Weights of a small GPT-style language model, trained from scratch on English Wikipedia.
Size: 9 layers, width 448, 7 heads of 64, MLP 1792 ReLU, 22.6M parameters.
Architecture: rotary positions, no biases in attention or MLP.
Training: a variant of Muon for these matrices, 428M tokens.
Each number is 128 + 24 x the weight over its row's rms, rounded and kept within 0 to 255. Layers, rows and columns count from 0. The size above them is the row's rms in percent of the matrix's.

# layer 4 MLP up, 1792x448, rms 0.094, rows 251-265, columns 224-335
size [ 99 102 105 104 101 102 102  91 103 102  97 103  99  98  98]
[[128 112 163 111 115 125 129 118 153 187 140 154 145 177 164 117  97 150 116 130 133 145 111 104 154 130 100 177 105 136 127 153  88 102 143 158 142  78 128 140 110 134 136 117 126 102 142 124 115 133  95 111  86 129  94 123 139 138  92 149 119 141 191 123 105 114 144 141 144 138 137 136 120 125 143 110 180  97 127 140 130 142 203  80 129 132 144  95 126 139 123 138 172 109 108 158 142  96 108  94 171 139 135 141 140 174 121 145 103 108 119 116]
 [154 116 118 140 107 140 139  77 156 148 157 144 142 113  94 135 121 186 100 115 153 127 141 156 137 149 125 137 112 162 140  88 144 132 135 150  97 132 162 147 151 174 102 153  93 150 145 160 120 118 139  83 122 139 113 133  93 126  88 122 182 106  92 138 133 104 104 128 131 107 166 124 135 110  87 178 135 162 137 114 104 138 184 107 112 101 112 136 133 139 110 124 131 148 131 109 181 139 167  80 104 127 123 102 122  94  94 113 169 134 158 129]
 [169 107 124 172 105 108 108 152 145 137 112 183  74 171 179 134 134 144  88 136 142 153 122 123 144 130 161 146 157 103 135 132 173 108 145 139 135  95 125 134 112 132 146 190 118 118 154 127 128 160 140 134  98 149 178 181 124 159 165 126 119 106  64 117 109 183 112 157  85 127 107  84 134 153 126 147 157 127 147 138 110 122 133 154 107 110 118 146 106 136  80 105  73 112 145 111 136 132 152 126 119 113  98 146  88 148 156 152 128  54  95 201]
 [122 124 139 111 143 148 103 117 142 146 120 130 176 148 102 147 122 153 150 121 141 171 105 138 137 121  91 103 113 101 159 127 114  94 154 108 172 112 103 100  92 117 197 114  96 144 122 116 142 111 104 137 143 170 168 156 139 150 119 123 140 134 168 143 151 114  78 168 104 104  93 186 120  91 123 127 147 141 152 116 130 167 130 100 150 133 129 168 101 110 112 174  99  92 128 171 126 158 129 149 109 141 134 136 121 122 129 140 156 136 110 135]
 [105  96 151 150 156 158 138 170 209 126 113 132 142 117 144 146 174 168 147 108 123 143 123 149 159 104  85  94 110 148 150 143 125 116 105 143 127 149 126 136 125 134 116 105 153 132 129 100 144 113 135 169 155 106 178 163 163  61 100 169 139 127 132 125 139 126 135 111 137 130 150  76 108 137 166  97 142 147 104  99 125 124 158 106 121  94 137 149  93 185 122 104 103 102 167 149 124 123 136 123 127  74  93 136 133 100  90 144 113 114 178 131]
 [177 148 193  62 110  63 148 151 130 163 114 144 176 132 128 123 116 113 149 111 123  89 125 150 114 121 198 113 131  74  85 155 143 169  98 100 146 103 163 145 143 138 130 182 130 144 205 108 112 133 130 117 124 109 131 113 136  93 155 132  93 146 138 145 107 110 157 127 139 140 106 176 134 154 171 144 106 101 121  99 120 100 165 122 100 114 130 123 126 165  95 133 148 151 139 137 113 115 145 105 121 156 158 147 144  82 146 120 123 144 122 161]
 [125 114 138 152 140 134 137 134 119 133 120 110 136 101 132  90 171 137 120 115 134 173 133 141 144 120 107 101 132 177 141  97 123 141 181 142 163 123 129 116 159 106  94 153 122  69 129 125 122 115 176 160 115 165 106 127 113 167 118 115 128  92 125  77 163 153 126  99 162 147 136 130 123 154 116 126 146 103 113  92 149 123 131 177 115 119 149 159 105 104 143 125 172 103 127 144  98 158 143 112 148 108 154  84 125 127 178 135 180 111 116 153]
 [105 117 124 152 161 135 145 128 132 143  75 142 153 102 121 117 101 158  89 121 138 141 118 132  92  83 109 123 147 104 139 159 154 117 158 132  85 112 139 133 132 149 106 122 137 177 112  97 126  83 148 123 126 143 157 152 139 122 154 136 120 141 111 173 164 104 185 111  81 140 146 166 110 109 117  93 140 121 154 122  82 133 120  98 155 122 156 106 128 135 111 148 121  84  98 134 109 113 141 153  99 145 114 138 130 106 125 148 129 163  97 141]
 [155 137 140 117 106 122 136 119 155 124 115 139 154 141 123 123 109 156 138 137 168 130 139 142 123 129  93 104 146  93 130 124 196 177 190 115 144  99 102 118 152  74  88  66 142 141 133 119 150 106 121 102 138 138 154 108 115  78 112 108 125 145 116 101 142 160 188  87  99 154 146 119 134 169 139 138 143 109 112 128 120 102 128 106 108  82 144 159  56 132 104 115 123 138 140 157 165 129 136 135 109 121  94 102 111 154 160 107 135  61 127 118]
 [116  98 120 135 115 162 131 112 146 108 165 141 128 102 130 119 110  92 132 107 129 133 107 125 176 128 142 129 164 150 112 122 141 174 145 109 144 175 132 133 102 121 155 130 146 110 100 166 111 101 133 118 126 126  99 167 107 121 156 144 113 123 128 120 130  95 113 163 133 149 148 121 112 125 154 137 157 156 137 116 132 109  95 149 106 159 135 137 145 116 110  92 143 125  98 169 143 130 100  93 185 123 135 132 133 150 132 127  91 151 146 111]
 [114 146 149 161 161  96 135 128 134 147 138  93 130 104 100 126 125 130 128 122 154 134 148 136 119 112 120 133 132 101 143 127 105 131 142 122 142 124 173 120 118 115 149 139 116 144 134 102  99 145  96 101 147 168 159 137  47 151 156 112 151 125 158 115 125  89 114 117 201 123 141 140 115 108 123  88 112  92 116 101 173 109 125  90  69 124 150 142 190 142 148 114 125 149 128 109  98 113 115 164 123  98 122 108 137 181 116 126  71  88  91  97]
 [147 115 107 117 127 129 123 158 154 128 140  73 152 179  92  92 116 148 104 113 125  92  90 171 151 144 118 147 133 114 150  99 140 140 107 102 117 111  99 143 132 106 144  88 144 180 134 156  79  98 135 140 149  87 107  79 115 140 124 161 109 119 149 136 131 105 125 137 138 122 116 137 105 116 117 132 103 116 148 134 159 161 118 128 115 157 144 141 164 167 218 136 105 151 159 113  88 146 107 129  92 140 162 110 174 160 170 113 132 108 108 165]
 [151 113  91 103 124 118 133 107 119  84 138  87 172 142 117  89 134 104 170 116 153  98 104 142 111 124 131 134 157 134 147 138 132  99 105 128 159 176 128 150 154 127 106 160 130 171 166 128 126 142 158 136 137 131 125 126 151 112 135  60 135 152 109 119 132 122 124 154 100 104 102 122  53 114 143 122 133 120 135 149 145 116  98 120 108 101 140 134 151 116  64 110 116 167 105 127 125 117 133  96 126 151 122 105 142 112  75 145 131 105 134 116]
 [104 150 103 146 129 140 132 122 119 139  95 138 132 132 148 191 132 188 108 172 135 153 142 118 108 131 102  95  94 137 149 117 118 127 130  96 145 103  96 122 125 104 110 121 169 168 113 117 155 163 145 127 145 148  99 136 134 132 163 123 135 138 140 109 180 153 148  69 129 127  98 112 125 149 147 112 126 155 141 128 111  99 132 125 142 152 123 114 126 113 127 118 103 149 129 138 112 158 146 109 131 100  88 104 134 150 143 165 160  98 119 158]
 [113 122 116 102 130 106 124 159 104 134 116 121 121 161 106 153 135 140 132  97 162 172 161 123 109 108 159 159 153 122 167 118 150 136 129 170 107 105 153 128 157 149 145 118  87 116 107 164 154 123 132 157 121 166  93 107  94 120  94 213 144 108 143 162  89 158 129 146 150 139 154 122 143 137 152 120 108 145 156 102 127 159 165 108 132 150  99 120 129 129 209 119 170 172  93 161 161  92 135 140 123 113 133 117  84 126 131 135 172 125 159 180]]
# layer 4 MLP down (transposed), 1792x448, rms 0.046, rows 251-264, columns 224-335
size [100 104 106  97 102 105 104  92  98 101  98 101 101  96]
[[ 83 147 120 129  57  86 168 109 159 115 107 127 131  82 147 131 189 125 148 153  80 132 193 125 110 159 160 157 120 113 113 123 151 110  74 122 147 133 106 135 148 138 143 126 133 156  73 134 107 161 162 123 124 103 153 113 124 112 154 106 163 117  68 123 145 112  86 103 112 124 119  79 136 136 135 117  93 137 158 128 117 142  98 122 125 109 117 159 116 105 134 121 108 171 120 109 129 178 108 140  83 131 151 129 124 108 145 120 127 124 103 140]
 [124 158 133 153 137 136 124 155 150 149 109 111 130 155 159 143 107  96 106 142 134 133 106 112 136 123 116  88 150 161 139 155 140 131 140 115 114  90 151 132 144 139 151 142 116 126 134  94 143 124 125 197 172 144 146 130 176 109 136  93  88 159 151 142 102 134 120 114 100 115  84 119 172 100 127 134 123 128 113 111 102 144 155 130 144 105 173 123 116  90 152 135 104 101 182 183  91 126 169 126  99 128 114 144  85 115 123 124  94 121 111 113]
 [ 92 125 130  76 130  55 145 128 102 130 133 131 155  98  83 123 103 127 136 140 122 109 102 144 123 117  96 119 130 181 153 111  91 192 156 133 138 117 143 189 125 149 113  72 104 159 138 109 135  84 128  93 158 120 109  78 138 128 110 110 144 142 129 101 119  92 147 108 146 116 124 172 119  93 124 156  98  84 134  81 129 122 114 108 131 156  90  98  98 120 121 183 182 156 138 137 125 138 135 127  95 104 147 108 140 107  99 107 119 127 147 115]
 [143 128 154  70 131 135 133 178 133 134 175 147 112 130 105 189 165 120 114 136 118 108 136 118  95 141 132 164 106 114 120 117 123 112 164  92  96 131 172 148 118  92 137  91 143 124 120 105 159 115 105 128 126 100 136 115  97 106 147 102 145 161 145 141 150 173 180 156 102 165 152 115  93 137 174 193 128 166 124 123 136 114 149 175 132  71 143  80 134 129 149  86 155 154 131 104 147 113  96 125 113 141  80 104 185 132 116 120  74 142 119 104]
 [152 124 100 127 147  88 160 131  90 136  86 139 138 134 142  86  96 127  76 112  94 104 121 158 120 137 118 112 112 132 129 111 152 109 127 105 144 148 127 152 126 117 120 139 119 131 177 127 102 123 115  84  95 117 123 118 107 165 124 121 127  85 114 175 149 125 124 149 125 124 143 160 156 125 110 107 136 132 104 173  94 116 123 143 144 145 139 119 159  85 129 144 144 158 133 156 106 165 135 135 165 169 137  95 134 149 145 130 116 125 130 168]
 [126 122 119 138 129 136  81 120 112  85 152 160 121 104 100 142 138 159 122 141  91 118 174  89 110 136 110  93  94 124 155 124 141 106 186 151 157  77  91 123 127 126 124 151 121 112 157 100  83 129 119 140 101 162 121  96 121 111 104 159 133 111  46 170 151 119 102 106 128  84 158  96  89 151 117 143 148 125 131 143  90 118 120 161 144 137 157 142 103 112 128 111 148 110 113 110 155 111 132 110 104 113  82 151 109 124 147 135 126 122  72 109]
 [109 153 132 119 138 135  95 147 149 123  98 163 106 145 158 171 105  89 128 114 116  96 128 152 153 141  97 124 118 129 101 141 127 159  79 147 145 123 138  94 135 158 129  88 151 168 118 153 143 134  76 145 150 105 152 108 139 109 123 130 133 107 121 150 114 137 168 123 155  96 163  88 125 141 119 162 150 145 145 103 157  95 105 128 139 113  94  96 136 149 108 127 126 142 116 105 111 126 162 134  93 139 138 166 134 119 123 117  93 146 129 122]
 [128  95 116 161 101 136 161 130 123 127 160 156 127 164 129 119 148 141 143 118 156  95 105 131 176 142 118 147  81  83 129 127  90 151  83 129 150 132 132 185 118 109 113 139 133  62 169 110 158 162 160 129 111 123 129 151 124 152 102 100 103 120 132 108 127 123  55 116 170 153 117  63 145 124 154 101 134 126 126 146 124  84 152 151 130 135  95 165 102 115 164 134 140 137 137 107 161 136  88 129 145 129 121 130 123 153 107 112 145  88 138  74]
 [ 85 106 122 130 151 172 145 140 136 123 122 127 115 113 148 152 134  94 143 109  91  98 121 116 121 100 175 157  90 145 125 126  81 114  77 125 128 150 162 168 126 177 180 177 126 116 136 185 133 164 115 118 128 115 109 142 128 155 133 165 113 114 111 144 143 156  98 173 119 101 127 171 124  86 100 117 116 139  87  94 175 165 147 138 142 165 114 108 186 114 143 119 102 120 114 104 101 128 151 113 122 140 164 120 150 101  86 162 131 142 154 131]
 [ 99 115 150 118 142 115 123 109 146 123 137 130 112 117 164 131 104 118 141 133 113 140 141 119 103 121 112 148 103 110 116 126 102 142 172 133 159 140 109 139 127 165 132 105 115 157 163  71 118 134  98 104 142 154 134 129 130 101 124 142 140 132 164 119 110 144 159 136  89 136 128 116 161 140 108 110 102  76 134 113 137 176 140 137 119 108 161 116 105 130 161 128 119 101 124  97  76 132 114 160  79 179 154 138  94  68 141 133 169  97 151  81]
 [146 130 112 105  89 130 128 104 140 155 130 153 140 132 125 176 113 137 116  99 135 155 169  84 133  91 123  97  98 108 131 153 169 146 130 112 120  97 117  60 103 119 114 145  86 134 159 113 107 140 148 125 148  89 136 135 152  92 108 123 126 117 142 134 117  81  97 163 115 168 100 104 145 122 133 140 130 149  96 113 144 125 115 105 107 105 115 117 152 161  93 151 134 105 107 159 173 165 148 113 115 138 133 145 100 113 114  88 126 173  76 120]
 [ 92 103 139 118 140 131 143 160 122 115  90 168 121  97 142 135 104 136 135 143 139 165 144  99 114 120 125 120 140 141 102 143 114 114 142 183 123 158 170 146 116 160  85 154 101 119 127  80 203 119 146 113 126 160 123 163 137  97 108 133 140 145 134 143 120 100 116 126 115 134 132 119 150  87 123 118 123 126  97 123 112 126 157 134 161 107 106 132  99  99  86  89 133  70  99 168 147 121 182 112 168 141 112 119 123 124  82 123 133 120 119 129]
 [159  72 126 143 114 133 127 149  92 177 180 127 125 145 127 112 100 142 118  78 126 162 146 130 135 141 113  90 173 138  87 123 130  76 132 140 164  55  81  83 130 145 132 115 121 122 185 149 135 121 103 146 125 168 130 114 131  79 125 137 122 119 120 134 129 112 139 133 114 164 123 126 128 134 140  97 134 118 133 142  79 128 115 147 144 141 146 143 104 116 171 153 111 126 130 151 140 134 149 147 126 137 122 117 185  96 155 111 135 159 164 140]
 [130  87 180  95 120  96 139 115 116 140 110  89  92 125 102 137 146  89 119 159 122  85 114 133 146 154 130 134 123 103  89 112 114 124 180 141 118 140 116 134 117 116 137 112 161 120 156 166 123 126 126 116  91 121 133 131 149 152  93  88 131 132 136  92 110 118 103 147 115  94 144 139 122 119 128 175 145 112 132 148 121  81 127 125 118 138  87 137 121 133 107 155  73 140 154 125 123 142 129 138 129 108 121 105 136 157 129 121 148 118  94 159]]